Part of a small language model's weights.
Size: width 128, 4 heads of 32 (2 for keys and values), MLP 320 SwiGLU, vocabulary 1024, 1.99M parameters.
Architecture: LayerNorm before each block, rotary positions, no biases in attention or MLP, untied embeddings.
Each number is 500 + 25 x the weight over the matrix's rms, rounded and kept within 0 to 999. Layers, rows and columns count from 0. Numbers have three digits each.

# layer 7 MLP down, 128x320, rms 0.191, rows 41-81, columns 160-319
542505532530516499524491484468514489479554474484496512455483523486503495495541549487493488481513489482506504512469481475501502493449521514501494517505514538488470561497515462496512549481462474481484474508474519518486486494433508538596534509511501500464532494488516521505455499531494480447492498515511533486452486474448517485510480507542533491492543499497483529443511488548491506500479494470479486531485463514474529503527524478496486495492530476492553502474470497463499472506477505
495472534490463465497495489512504493469523483503511473472497497503514468522518547526516486502503511471453513520515502500483515503493489514490491518525540511501526460516430498511497523482474491497471524523488521467507551475492541524560487484511490513533523492463507459511500504487478516491475493466501504495506507503541511472526511492492520503530505543538502543495478491489504468533481485490457456486506527508518471501462494511487501478491509507499500459541514483472507525492521504
533459515498509473471501487524492505464513465487545522468491497500491540511521474502457491533527489514477452530496529508513516511502482501496525499471525494473524519539464458490469474522530514491489505501532535478481512480491514514525504464501476515539527478514500472499497499528478476504475541531464567535517507432516526529445519509511511496531487520516488505530501533484484426511495440529464476488503503529492521485502527471519536536513518518538495505495467443495534448481537461
486474500492477492473491507492499495514539504548502531461466482531458495465446482570504479481549513477487538500528485498516526497491426469523518508537502475533499517436462501512510453515483506465543520504482489490475470468515478492504509486480533472529479533508483450484502479482485502482537500472495535529551469490469461512460532467546524525463538510534473487544521492483486469516466546511469551515488497472518539511494463554462475528486480458507498466507531502497493501500514433
496521533529533477507497481463496518499547501466508491529486494491503484502478514501530515527553540495513511486484544521514498545482480473495477480478491505476507537527551530486515505547544522490485471485519493482499491481499517535491474447535483502517499493504498490520544542489550485460491481501562503516501508507549511488502494498493534506512463491525526520505473479495520523511503438509524526517475478520504529432510485481501517496475467488505500492514500511492486496538562443
515480544488524497487473487505483508522474499482530500520533489498534522505476496502467541489521516496469493514485529519529486507513481464458502535516503516530489517491509481489517487536467549490499487472532491499479513532494462480497504557531547508512489441502528481462511499489528524506502456500518478524549491482495531523507508509493473493525505468476480462493487511488494510467486497485487515517515505495480464534497576491486459451515500451513514468489513516474477481525491536
482472459489488513483534485504492514502481531465496473515510517493498512491479472494474491460519474529487535512495507518469463494505447504495504511468553513533510455485492465497503498455525527501508513488482468489496452496523506496531496472532522497484519512510505549545505520483480474520504516487473534487490514494491464521529525470524511517457543519539505503513474493512502508544531483484481510481505499487519518488496562509515472496492500544495533511507486496492461513490493514
503482489467513465522507499517526521508485491473473486525491494488486501488502483489524493499485477467518515489479487434497516458507476516431486537499495490548475501525526499488453466509520495519507507470466515511528517490536473525502506479515482532509502483484471506485468513516516512481495524514487502522496491509493514515508498499515492512487480501511504501461572459513447498468489519521521494493552514486507515513541496523532497515501505475514465521441466481498459511490463491
531482492495494528487514505477510528486485475505492475549515540503493524526509461506484509511542477491507525515485499502495474484466510480503508491490511500494510469539486523495480507499517524511512469547530513500542471502492510506554482489510477500488525495437490546470549537532512496509480513501511493492488460500512504511510504441453479501414507534563484496555512505532521548510522470524471485508580489532532492467475479483481505489521504519454510515475502481454466540532500525
458517493510498502504486473513528494506501490534517481464502536510528506495518506497546505497464494481546549484490510530487474486484473495482473502523526471511540514516495482509477525488559475509498473527519514527549529473509511482481473521489498493528542494528446490469540426496490495519534480501487499538472502497546493489471485454533508528544481485472533482501490514510526495470465510468479478516506461493528489485507538492536529484513519501468492508475503482481511567496474550
533506479464561530638397544473506559479520500524477595509437453462497452475507523510482483452514482474522478358438476497570464507495501401488496548544567480512467526486523488532507552491444518462445511440500518465461476545482473496471543402473436470471523462493641499434539495542517528499483476573491521527513521493501528502523465420478456484520385477524586480510504495571527449451571538522406581515529546487500530502483568545579493455465539445492447475482497572550484539480477570
516477472516500494482509521469514484504494489528480527499496449554476455558503484485485517520539506513442488518514528493493493530526495497508475536472471523468492563465479505483499529495476547494518443467473483500485509512519452494496453491491504501527505527491522479471508513460527485441512514493496503496492507494494505501498447501523549523472483465474470491431512529569497510485457487508478466517453519512505536498524478500499469514513490496533481540508474533502512488510474502
508527487513490491506486518514513559485513490534535525462520496493521472472472467522517450488500530496463521540531493543470514505487480510529487513508519524526493547496514487497475503522544471524464516498515558521524516523544471524485514478479469481528480464496481498485492524525491498507545467513467542510505484509496495487511505521501504494503481530520532482448520482475537495530493530507506486504463456477446516499488457505505550505473462472469528505493522504539474493504491518
538497479513503472501511525494480495446473521483530521481495549516495454467496520486548462547537477526486499507523494519467562553511474485546543501484482498478531503495494502430536471474480503513490476484540407507472464485481475493431449493501515512505522492521477502510481506482554519522539497474503487518505474503466521552522508568445513499481482517457498505468522449509469513500504508526513498537467497449535469463504484498460467490510467483466496526482502487532501531493454512
474497511533462529475496492520474483461507508513441492492544509535501470506533544488492449479477509568508496525479513521516472465475530507534459487475475506479488470481505499519473457516511520508471497529474524494489487495492512489499524518550514507503514512457488488475496469467496515484521465504483493500502533487493545520477446525453491503501503497530513526510484524538512492521514484505498475506490522469462470493464508474497522475435523506511491495548442477480502462490535515
531528452517481482488492510484495490500483533494506469483529489504484506495507518495527475507498479514527511506510488488526452542545469478464490462487512514499460507495484477477516509490501489480482508466512497498492496520510498505503538510515484524510497508507526533530472506490512496483486526502516526489496496492482503536516472514517512507518510468489458484517504529486471546500490474510489543503492514507473489488504489492499495496506549475491531523498483527479513479467485520
524521509498519509493515495474524469448510503506502501542500478480478500512508504537533466492514516495508503501516462451503495522514498486513503482508512549500502500513500486481499539516510501494492503475505502497554468497513498513497489513463505464482493478524433539520490511493492498471505497502485494522505517514491457454502477507498470504492531474531454513516472521533475475463535487534523505534499501527516517455480494460533535523489486522478493503493503492459503487456489485
519501474495488512533494487495489457504482478481504482494506527452507481512457533500523515522477464521519480474513511521474519501468531512495496492511488472544458496522499464535506495479507485485496560532541499464496521509486473505541499511497484481489509469502498478508462503461523510497499461476453454501488474532472544525529555520483473549486509523527486503497520473492512473529493474550500481477493548497506456559481502452504512493480512501495486513502483479527534508425464460
470552468482478500527498485504480517505497529486522507485483527533521513521496554478444453502450544546542497478535481496549515494507535495490482518498503506521474528497527486532493505498466492475519474509482479537522524508510491495510560495516500501494445477537489508513519484521470499505510509472504522469487530497533477537491524499517493519463491507526480479486531518493495480484480499450515534520514532458485497505522508489560480487492514506569541488511526496524499493527527505
508527486515509509514439502523507503494488531534520489506505456537505499488487513522531527508520497509537481500498510502512438500510483461574505506547533474530479505481526553497527486478511479513505534489517523515501522483537452445460525522476527500491475522531553505494527503471426461510512492532527539504531510446481492445468474484508503487492482480477447461515537500530479484496485550496485519489489517481523496496479479498502504499503487514541460452506563502512483498502515493
469520498457505543528512529513524499525497503490483504523501503516479483461529477466485535505487511515498501490471507484494527483455480502532508473502505535464491518545521509483482521506491548492497521503465509511495468483495485516489478464536491524520496514490504517522530484486510472488514485490483479487497487517449507466476515522488523493543491454483496494501479460500520507520523480514504495503463494519475485477496544483484480519500474526527498489526513517491452498503495497
509545542499480460508512509510531507515499483518539524518493505464524553505494523501429472495532489519496487501496504521502485487531489527537526482539478508505488469496485478523473482480493475535483542471459478502495504472521508466481515469493531504508527476525534526505510559537520513450465495474532482453476482503535504499495531510507496497472474533538531515494484533508531544488538481485478511549465528519533478528477498541505507453501499515471538535466526547517493525476528496
522528538517468438527472517518454474505484512507536526507466503455490494459447453512495527516486474536474465502525493501567501559510448543494539575487481464521488518429491471509499494495530476473488524472482518450482479485540510516466504509496505456489479519531462548484476507547518483499453523484508532504513519502490529508467483515479487495499506510493465503465520514486504498449546483510528495472464491539532474497472527488526528502494506484487510471489491499489528495471517462
479494459505536494492491460501510491523463487535439485474487521465496551470454543510502514532467450505517529501507491513461496483490491533477511479484473449508491532468478506518503495553497506484563522472440495503473500487472501497486513515530497521491488504483503494452525527507463559490477502476511525472477493533481493473465482536496517499498465495525479481497529520488488530513495499521479502514501514523507493449484517540485491492483456509523491457497506466509511525517512466
507478461481511479486463504530471513502514499500499493493522506506483557501532497543543450523510524540538492506520542481540473505476505473525496492492504494503508503521486498539507504561498497501467498507463540519488490474513478504513525515539489509507521493500536507490504533494527497499494549494498509505501516475459506497550554484494522536510505443566525485536511522501514478492494500516506515430494486497513491486497474493523505483530533509542511518527491504480507490478481518
495476488553453475510492541519495513508465503488500505538535544506498483493542514504497526496499499495521457481462532510509476496502505541501509516497523506534459504470560479537509485509516504470538531502467519494507469522533540494507502478521521466488496486496514519479498550495495498510510493500552479499504501514497507509526518461480482531495492513466481493495450479511493507475528507504489520477468523476475465498504492489505481500525481498482513493533494525536500510491504514
476519509513504487461476488516451541505537527509491495515480442507481481514500527486489515540493501485504521494492525479537525490519511511508510488455520508464459505543519466520477520534487579483499496434538534530507487500508497482465483486521479499493516508467515486504528492515498498515480521528529519545517531510521521484485528498497505482496497529518476526457516523475534511481504477503482480515452501532492503517496496462539499468502510509496470488529507531495485456505522495
527443507540515505521507521510465527494521556475494485563564504500486497514487541472497479507526553486544503477563489486530507493495495510560512505475511489484478521443469535556496517471490527507498555478490501524474484526499514464499506521475470464513497454544517487536530538476498507511464482544520455484446498506548499485477535516537432508530483513501497520503473527494484468507476518518572461474537505535485455507459486461498529482513543532500493508511452456491489481529478518
503500490483538515519511502493503470537465490497465480495498511529485490510507511507492467480488515494435499530484502471467528476481460507469534529461527510506578500494579496492467495458502453519507489493473484503428521509485485529495518526536477575471506537550505525527535520501473501478513496505513512489492482528540493477486511533501455512462524519498532512505503483521444475510505566520524537513484528465511531515481499557463499507470510514497534484509496503522510483460507524
537458508516502470483524500463537497479501486490512548514502493514501521470488516518461484462523532506529470501532473475499495519530509505476492531522485503496476502442492503508526523468504514482507470483530427519468518531511484518469486501508494486524508519510528480516459523471501479483503518452506516497513505519527514532523470510498505487499475506494462475472496498524467491512478473476480500512501503494467480525476533493504505492493501523470501541471510481533469503480512465
480532533498527465488498461515519485512482507513459540465511463518516527501562531518488481535456429484504475466539490494501509500498516486501502497512512570472514497517474484475462509470508505589474503526470491476454472511510539478469486549485514513498486532507514513480472460465466483517481502468520542503515532512512505477477475506533567452509566513445510535505432515495472513528490535478479496469501524523513486457532471524497443496511531527517521504466473500476516523475500486
501489474487518484456520519510524556541474525507551504485467498524505465500530542476513523458559505545498479488526550521491504477514464503456492475470507530472505464515475474490490518475484509480516510505504491533516483450524474489478457479512524496504523509518484497505521502519509513508487513504464478500501479494497480535472459498526502461502526524497503483508504544471541492518537495486512526469500521455517525496531507497487512493489449502543515490501520531511461516453513492
511528475515556541469495472478540439487510500536558513480509497463531530464480494514452500468488504510407471522530495507476501518535480518463536516486509479522470496493509478492487521480521518514473449503496521487510506502500516494507479479538539473471477478494484501493462494499488498530490540487554474459536526448504533472520504547480488476480503472457493466519524503517539458484513510505481532501510510463513520484500524499482477510558481513504515530498447459484528478528465500
506519461457509514480479429501523513546520494497513501509480495515502479490511491529548515515494491463477513487476503466511496522520522523495480470500502503515462446486541518478526439505512474506526480501527549490528495472555486527513506523481504521469487480514512479487501471464503488450529502442476486514555473534498494524484505528516461459561508488484499513482515488566519523521474530513473471472510527537523441517494495489526515481515486494501519529521544537519483524491530516
458468550509476511495536553488518534498521497488494490461473456506504479506491489537499506457442489500498514491483527529497508513473469503488492523509518457501514441488488435444470471466483456532542482485517531465504502502466522560472481507462505508481487479503525452517526478512478487520467493519511499494472532504481467494460528503551490487514490486453494492468504497502520497534454535510481447485491492507524483520533531495481472490517466511456524512528520512496544512491486523
466483517525515491508507560507505500526531489499471504468502435479474505528512560475471515493497558492520468516516504531493509487473499525513512501527506488500519482537501495514412549535494490490509543501492495499520515485516514463528520505474516494534529480524565447493506512502483510484462479509456488480528491475518536539514466522503502480452569518497465532495473480505450503472488498515493512492517540510479468498508477511521513463543511496557514502506524480480496511460500469
472517515515458492503529493508548477507480496497465489464489528523491523524508526522506548491488421501504552500496488485501544478538520474509464472498444484502514474509512452467498494496486478469560514485458498513496476505465476462534488506516499483503478475483480485500464503489535519503491528486538526492527511526494499538491475453549548508481466488483496465523484485422463535526540499491472444485494447481466504518437535484497469540492524552459490496423507501536486492566520508
491472463480526486505512448495549504523507495504508514496490459502516527493512515477482551520471510466544526501548511502491506497467486498516532441490499526502504523472469509533525524481476497565458536501481494516492510463494458486493535550523523481484449486505510476491488488490536497471506504521491496499499453544536482506506503485516524500506436461468478538541491479469482462462513499537508504542519495504521509507520544467490502488505483532464497537523543542511523549507553480
492481475481493520498525496537494498482502577474478501543504490509497494511472530483523491499506513479486482486526486497491508468506531516440433486541473496473504484488537490497465529523483536495501489495509496447478487495478475509479496466517457499496503476527509446493501503527511475513507497565489472549514531483493562472524477526468525492459493481527462486444512482511535463473483515472569481473485479531474500557476479531458533497470525489486514517488490531510491461514478530
497487523503479506497480489483517484463502461538527482530473508516505489504487492510510500453531487558479505504474482490488524535447484499522497523516515530512514508509504454481508510527519512476471462507516503503503468512493463482523487503481451487502538527523497505539509454549449533483513497524534498468480474515494497536478526506513489482513475515514483488515494486564512500508496505503501511523492496491438529496492521498496514476510483501510498518524502520503498468527536520
498512488516532495504485470524476463481526454496480493507516504491521483486508552502518525504482521475543507519541539495520440528491472481522514499481494487519528491515500491506510522501507497470503499530471511478485497530524499500503444502497499498525507508518486491510493479465510511516576484458475512554514499511464508500521471494507542470533514594507523492535522475472502527522514449494518522489487482477507524440505496469500480471453524500513519496503477480538544502480481486